Weights of a small transformer language model: a variant of Muon for these matrices, 323M tokens.
Each number is 50 + 12 x the weight over its row's rms, rounded and kept within 0 to 99. Layers, rows and columns count from 0. The size before them is the row's rms in percent of the matrix's.

# layer 2 attention key, 384x384, rms 0.0521, rows 367-383, columns 0-47
123:72 59 31 41 52 53 45 47 25 47 53 51 33 35 51 54 49 51 42 46 42 36 49 60 42 51 34 45 57 44 63 22 55 49 55 61 45 44 46 46 54 42 61 58 46 34 59 37
125:27 56 68 55 55 64 55 55 58 37 54 50 57 56 58 41 70 62 72 43 60 48 57 47 74 57 50 51 52 54 67 57 19 35 51 43 44 59 59 68 46 49 39 51 46 60 27 40
119:50 55 46 41 38 36 55 58 41 43 53 64 47 35 60 50 53 51 43 48 74 53 43 51 52 60 55 54 38 41 58 49 45 47 53 64 59 64 41 67 41 50 61 61 33 44 38 49
113:48 56 49 56 65 63 29 34 53 32 57 63 46 47 55 58 27 63 75 40 57 46 63 41 39 54 65 49 49 35 59 25 72 41 54 56 53 50 37 54 58 37 54 56 48 64 17 40
120:53 48 43 61 48 53 57 31 70 53 37 73 24 34 53 57 43 39 54 52 37 51 60 51 40 62 46 47 64 72 63 54 50 39 45 71 41 44 27 67 77 50 38 39 61 49 39 30
121:70 59 56 55 39 33 65 34 49 48 48 45 37 51 61 61 58 76 57 40 47 44 61 58 49 65 33 34 52 54 42 45 51 53 48 52 51 53 49 35 44 57 52 41 58 31 54 58
120:59 45 53 45 49 45 53 57 35 59 55 44 14 56 65 36 41 53 56 48 59 41 46 41 22 55 55 50 51 37 27 61 61 49 46 46 52 48 61 61 22 40 46 35 56 43 30 62
121:49 35 47 55 82 58 60 36 24 35 54 56 36 46 61 76 52 53 68 34 58 52 61 36 60 26 43 45 61 41 42 36 50 49 41 37 56 65 55 55 54 64 31 50 61 46 56 49
117:76 57 45 58 59 39 44 45 44 60 38 57 46 35 67 72 47 50 60 73 41 51 40 51 45 54 63 63 61 47 33 53 43 28 67 39 43 50 43 38 56 64 46 46 31 43 60 56
122:38 33 57 54 62 56 35 47 62 39 54 36 58 35 48 74 54 53 38 56 69 67 69 77 33 55 39 66 58 54 48 35 41 44 63 51 44 06 56 69 30 57 16 49 52 47 76 51
123:49 62 44 54 79 57 43 39 31 67 26 40 62 69 57 44 28 75 54 56 17 33 62 47 50 45 50 56 26 79 54 71 54 37 58 60 75 56 55 46 31 57 58 44 43 35 39 58
121:77 65 56 32 50 27 51 26 56 58 39 59 42 68 48 51 63 56 52 58 54 59 46 63 58 52 50 41 45 63 69 55 57 61 52 48 59 21 51 37 57 58 48 44 50 39 55 62
121:52 41 60 64 26 28 35 54 48 50 61 48 64 52 57 44 40 58 56 42 43 67 39 52 57 45 46 37 27 73 44 50 40 58 39 43 42 20 36 31 37 68 67 63 53 59 59 43
119:63 32 57 35 38 48 31 36 62 43 65 52 71 25 77 46 47 27 61 62 20 50 44 53 57 35 41 48 56 62 54 51 42 62 69 64 34 46 71 52 71 51 63 52 58 47 39 68
119:75 42 73 63 38 70 47 60 12 35 60 42 62 52 28 35 43 28 79 58 58 45 41 38 52 46 37 55 34 69 59 46 49 55 32 58 51 54 68 53 47 43 46 70 60 35 47 58
121:60 48 49 60 51 29 56 40 69 48 53 31 48 47 58 52 39 55 47 91 54 29 40 47 47 53 66 53 50 37 68 99 45 39 55 48 33 43 57 36 65 63 71 39 64 54 60 49
119:59 49 58 74 47 40 49 42 50 41 39 34 62 49 34 71 47 46 57 52 66 39 54 50 47 54 62 44 50 32 59 60 44 63 48 37 67 73 63 54 26 43 70 51 62 56 44 43
# layer 2 attention query, 384x384, rms 0.0518, rows 368-383, columns 0-47
120:49 40 34 28 62 59 36 42 45 52 42 44 46 46 34 48 30 40 45 35 46 47 68 71 45 44 25 38 46 66 39 43 57 46 45 70 45 59 71 49 43 38 61 67 55 40 60 35
119:64 41 63 47 71 60 73 46 55 24 54 61 49 41 45 57 36 72 64 47 62 63 50 39 54 38 36 50 54 53 52 48 75 35 46 61 59 38 60 46 29 46 61 47 23 30 49 54
114:42 57 30 28 52 52 53 53 45 80 53 68 74 47 25 39 84 55 51 46 56 49 51 47 57 58 26 31 38 48 65 56 37 56 39 59 47 58 37 20 56 53 47 41 41 53 50 52
118:33 48 32 58 22 66 49 37 42 38 35 63 62 43 56 43 57 32 50 50 35 52 38 75 39 55 50 39 40 37 63 39 58 51 44 65 65 45 55 41 50 24 29 66 40 39 50 42
120:45 35 58 69 40 64 44 51 45 43 42 50 87 55 48 44 45 54 30 58 53 60 39 15 44 37 48 52 47 60 35 51 41 68 63 65 54 55 36 52 61 59 39 53 58 73 60 44
115:52 43 48 87 63 67 41 86 56 45 44 56 60 60 52 41 46 67 23 48 53 53 58 71 49 43 34 60 46 23 51 66 62 49 46 38 33 41 34 73 39 57 28 54 56 66 49 56
113:56 36 28 59 50 52 59 38 50 66 35 62 32 54 48 51 56 21 54 58 38 64 57 39 51 67 38 34 45 55 50 63 60 37 46 52 56 61 46 49 85 55 56 55 18 64 42 49
119:63 52 48 51 73 62 42 40 50 47 47 24 54 53 53 26 41 46 49 39 35 29 46 50 21 65 35 40 34 40 47 43 55 65 41 32 43 76 56 48 71 38 38 55 36 51 35 43
120:57 22 54 40 36 48 28 49 58 36 45 47 84 45 77 37 43 51 48 44 10 28 29 53 53 52 60 53 61 72 50 50 19 62 47 35 48 70 44 35 46 49 55 57 45 62 55 45
118:30 42 36 79 57 52 45 48 41 45 69 49 25 46 35 62 56 50 51 66 41 51 41 82 53 60 23 46 44 51 58 41 35 56 37 42 26 28 54 52 57 37 66 52 47 64 58 50
120:57 46 54 72 36 38 48 70 72 55 31 47 50 52 46 53 69 50 73 52 43 36 30 39 38 50 49 55 56 46 47 41 50 41 53 41 35 69 76 64 67 51 60 79 70 51 47 53
117:54 38 62 53 35 56 38 46 53 60 52 29 75 83 54 70 31 51 42 52 50 59 65 54 62 58 64 43 58 62 49 62 75 53 47 52 58 80 56 49 62 58 80 66 55 54 42 41
117:33 31 70 45 64 31 44 61 32 69 42 45 31 55 76 66 41 57 47 44 79 47 45 45 48 75 68 74 51 43 54 52 33 35 41 36 38 54 27 45 53 40 53 55 59 41 64 50
121:29 55 55 48 56 36 69 65 77 58 48 48 48 56 31 39 39 30 41 41 26 48 45 43 42 55 50 46 51 37 35 54 55 40 54 48 64 47 55 52 24 50 36 54 42 66 48 47
115:67 24 46 60 54 60 58 52 55 41 45 65 29 35 54 68 49 52 37 60 56 62 44 52 56 52 42 67 52 66 60 50 57 53 59 48 52 47 58 48 52 40 42 43 37 57 48 33
118:59 53 52 55 38 56 32 45 40 49 49 41 46 45 67 49 33 40 54 41 31 70 37 39 28 53 51 66 60 52 60 57 45 37 53 40 36 49 51 43 45 64 35 66 41 26 42 58
# layer 2 attention value, 384x384, rms 0.0692, rows 320-337, columns 0-47
116:48 56 34 71 53 47 83 44 40 55 57 30 61 43 42 38 51 45 51 44 38 43 60 43 52 65 49 29 51 64 59 75 47 63 53 56 48 57 58 22 57 41 61 45 22 66 40 71
109:47 43 57 72 52 55 45 39 63 56 56 42 48 68 54 62 53 63 47 49 69 49 74 47 44 21 44 41 36 57 49 47 62 47 66 30 67 50 34 56 48 45 42 44 48 51 54 52
112:39 61 44 32 52 32 57 37 65 57 48 41 38 50 54 73 41 42 48 25 56 50 57 54 49 57 36 38 50 53 47 42 45 42 51 53 45 47 58 55 35 47 55 61 55 37 54 65
113:36 59 38 64 75 45 44 24 52 51 33 56 39 41 43 53 47 63 41 25 45 45 46 54 64 22 61 44 25 57 52 58 62 55 47 41 34 40 44 72 35 44 38 52 69 49 36 68
115:62 57 53 38 54 70 51 72 60 83 62 40 47 33 72 31 72 55 68 44 41 63 43 46 37 62 70 38 51 48 41 67 57 60 45 53 58 64 53 49 58 51 68 67 43 28 64 56
113:45 39 39 53 42 18 61 45 42 76 39 45 41 57 50 47 44 58 51 62 64 63 51 47 54 40 36 50 42 63 47 31 42 30 40 39 47 56 47 46 32 57 61 39 48 18 47 36
119:53 60 42 47 26 38 46 45 57 60 47 57 26 39 53 48 46 38 42 54 75 47 45 84 43 55 53 65 43 46 36 34 47 56 38 34 66 59 60 41 50 57 55 56 65 30 70 51
111:55 44 62 38 27 27 43 59 29 55 64 48 45 55 56 59 39 20 50 86 58 63 37 56 62 45 48 43 56 62 60 47 55 53 55 58 34 57 56 26 66 49 48 41 25 34 69 53
115:38 41 55 52 23 57 71 47 52 47 55 66 47 46 51 57 56 49 29 48 66 74 78 60 48 31 38 31 54 53 59 44 23 47 51 22 36 68 58 54 49 67 41 53 40 36 61 33
110:50 62 34 53 36 30 53 56 66 49 46 60 54 64 48 49 49 53 31 58 37 53 53 55 41 60 47 68 48 41 53 42 45 56 39 62 49 43 37 37 66 36 59 27 64 46 34 29
110:33 63 64 53 68 35 38 34 37 66 49 43 59 50 61 56 33 51 56 58 64 47 53 49 46 42 59 35 38 29 52 58 58 54 51 47 67 50 50 57 52 40 45 41 60 47 37 42
115:59 57 46 40 39 56 65 57 36 59 63 47 58 64 45 66 23 73 54 44 71 44 54 51 40 38 32 47 64 31 50 45 68 33 46 53 61 44 67 47 57 49 66 70 43 36 40 39
109:27 27 49 36 53 47 36 65 61 42 75 51 36 42 81 50 49 52 50 62 55 47 57 35 43 50 41 54 67 64 38 47 56 53 49 44 48 39 75 53 56 35 58 37 78 67 56 34
106:48 46 44 64 37 46 51 67 05 53 45 43 39 57 36 63 54 75 67 38 49 57 66 58 49 59 58 58 36 40 48 55 70 38 59 64 49 42 61 43 52 36 37 46 44 37 34 36
113:42 74 48 32 33 53 33 28 36 63 70 42 66 57 61 79 48 48 56 37 40 47 27 34 68 48 31 49 60 41 45 49 54 47 58 42 59 13 57 66 43 50 56 32 40 46 54 38
111:25 55 41 46 58 38 70 24 40 51 42 38 52 83 42 48 50 26 71 53 29 18 37 63 69 20 52 44 44 63 70 46 62 49 49 43 61 49 58 55 41 49 30 57 41 50 54 53
109:52 43 59 61 76 54 38 39 47 62 38 40 39 54 63 19 43 70 62 60 43 62 61 31 45 62 41 58 51 54 63 65 36 54 44 48 33 47 54 52 34 47 45 39 56 56 41 64
117:55 56 72 56 41 57 38 45 70 29 80 53 63 36 35 44 72 47 55 35 31 62 28 58 55 42 55 43 47 43 42 56 35 38 67 53 48 53 49 48 27 58 45 42 34 52 45 27
# layer 2 attention output (transposed), 384x384, rms 0.0556, rows 320-336, columns 0-47
114:41 36 53 47 52 53 46 60 63 39 43 64 51 30 66 57 48 80 32 42 46 50 57 58 57 66 53 49 63 21 66 34 57 56 55 50 40 58 40 57 51 62 38 49 35 48 30 42
110:57 49 53 24 52 53 30 46 57 50 64 67 41 55 52 48 59 32 50 71 50 17 45 30 38 61 59 67 41 30 57 63 49 39 38 40 40 48 42 57 46 48 67 48 28 44 63 56
113:30 33 55 59 61 50 30 53 64 32 45 36 59 51 51 66 46 42 47 47 56 45 52 47 39 61 49 42 46 40 38 56 57 60 47 54 52 54 42 37 42 36 58 53 33 43 39 47
113:35 49 70 50 44 55 64 64 51 39 57 42 31 62 41 51 37 47 51 68 53 68 61 39 61 50 51 56 53 55 35 65 34 64 56 47 46 50 67 52 55 29 32 53 28 71 38 44
116:33 32 61 47 53 50 42 61 64 53 53 50 24 49 34 36 34 63 15 43 57 70 52 60 47 47 50 37 73 61 39 45 23 53 46 54 25 56 54 38 46 68 36 46 58 54 58 49
115:19 49 49 61 34 67 53 44 40 46 28 54 57 17 65 69 75 47 32 59 32 60 70 60 43 42 59 58 53 51 42 55 62 51 63 58 45 50 57 38 46 61 29 72 67 34 57 43
121:54 61 46 58 58 70 51 48 42 58 47 54 65 35 48 68 40 71 39 54 26 60 39 51 53 75 44 55 37 42 41 55 48 67 65 58 46 49 38 23 52 57 62 54 59 53 47 57
113:52 61 32 55 60 62 55 34 31 76 51 59 66 33 56 46 42 56 32 65 47 53 53 58 56 27 47 28 52 49 47 27 62 57 25 65 57 73 50 64 42 60 51 61 67 50 38 45
117:34 59 49 64 45 25 51 58 48 57 62 56 40 69 38 54 71 53 64 33 45 41 34 71 52 60 37 33 36 40 60 63 43 54 25 53 50 55 36 55 76 27 57 62 51 40 46 52
113:68 42 53 69 62 38 52 46 41 54 18 45 50 20 44 24 43 52 44 60 60 45 29 47 61 53 51 68 46 50 63 39 37 51 40 51 52 43 53 33 42 59 66 35 28 53 73 48
108:58 42 58 41 32 28 52 58 70 37 39 46 52 40 50 45 27 31 54 68 44 41 40 20 51 59 43 60 62 63 43 35 58 62 41 51 66 73 59 40 57 84 66 57 43 58 54 46
114:65 46 20 74 37 59 43 70 31 32 45 31 24 27 70 35 58 37 71 39 41 52 63 29 46 60 57 47 64 49 72 55 36 56 70 42 34 22 71 48 39 53 58 70 39 52 48 74
108:50 43 49 58 53 38 30 52 60 54 50 45 50 49 54 42 32 46 58 55 66 32 54 50 41 23 32 43 59 53 61 51 57 53 42 56 51 40 54 66 34 45 47 55 66 50 57 69
107:45 30 50 23 41 56 46 59 47 39 51 55 28 48 68 52 80 52 43 62 73 66 50 51 42 59 50 55 44 43 53 21 53 72 59 27 64 59 50 49 53 51 25 34 69 38 64 51
111:74 42 39 43 37 63 60 58 51 32 52 38 59 48 72 63 45 37 45 45 69 52 55 62 50 40 65 50 50 72 44 40 41 46 56 59 64 48 24 50 59 60 25 58 45 53 40 59
115:41 45 51 38 45 56 60 33 59 39 45 47 56 22 54 56 54 53 34 58 42 54 46 41 61 48 55 62 52 40 52 17 67 51 39 59 48 47 52 60 54 64 53 62 65 60 24 56
110:26 30 51 43 57 38 42 60 58 58 29 58 30 36 60 53 39 43 44 79 52 57 56 31 42 50 71 59 58 66 45 62 37 48 36 61 53 67 49 53 71 36 64 29 44 38 60 62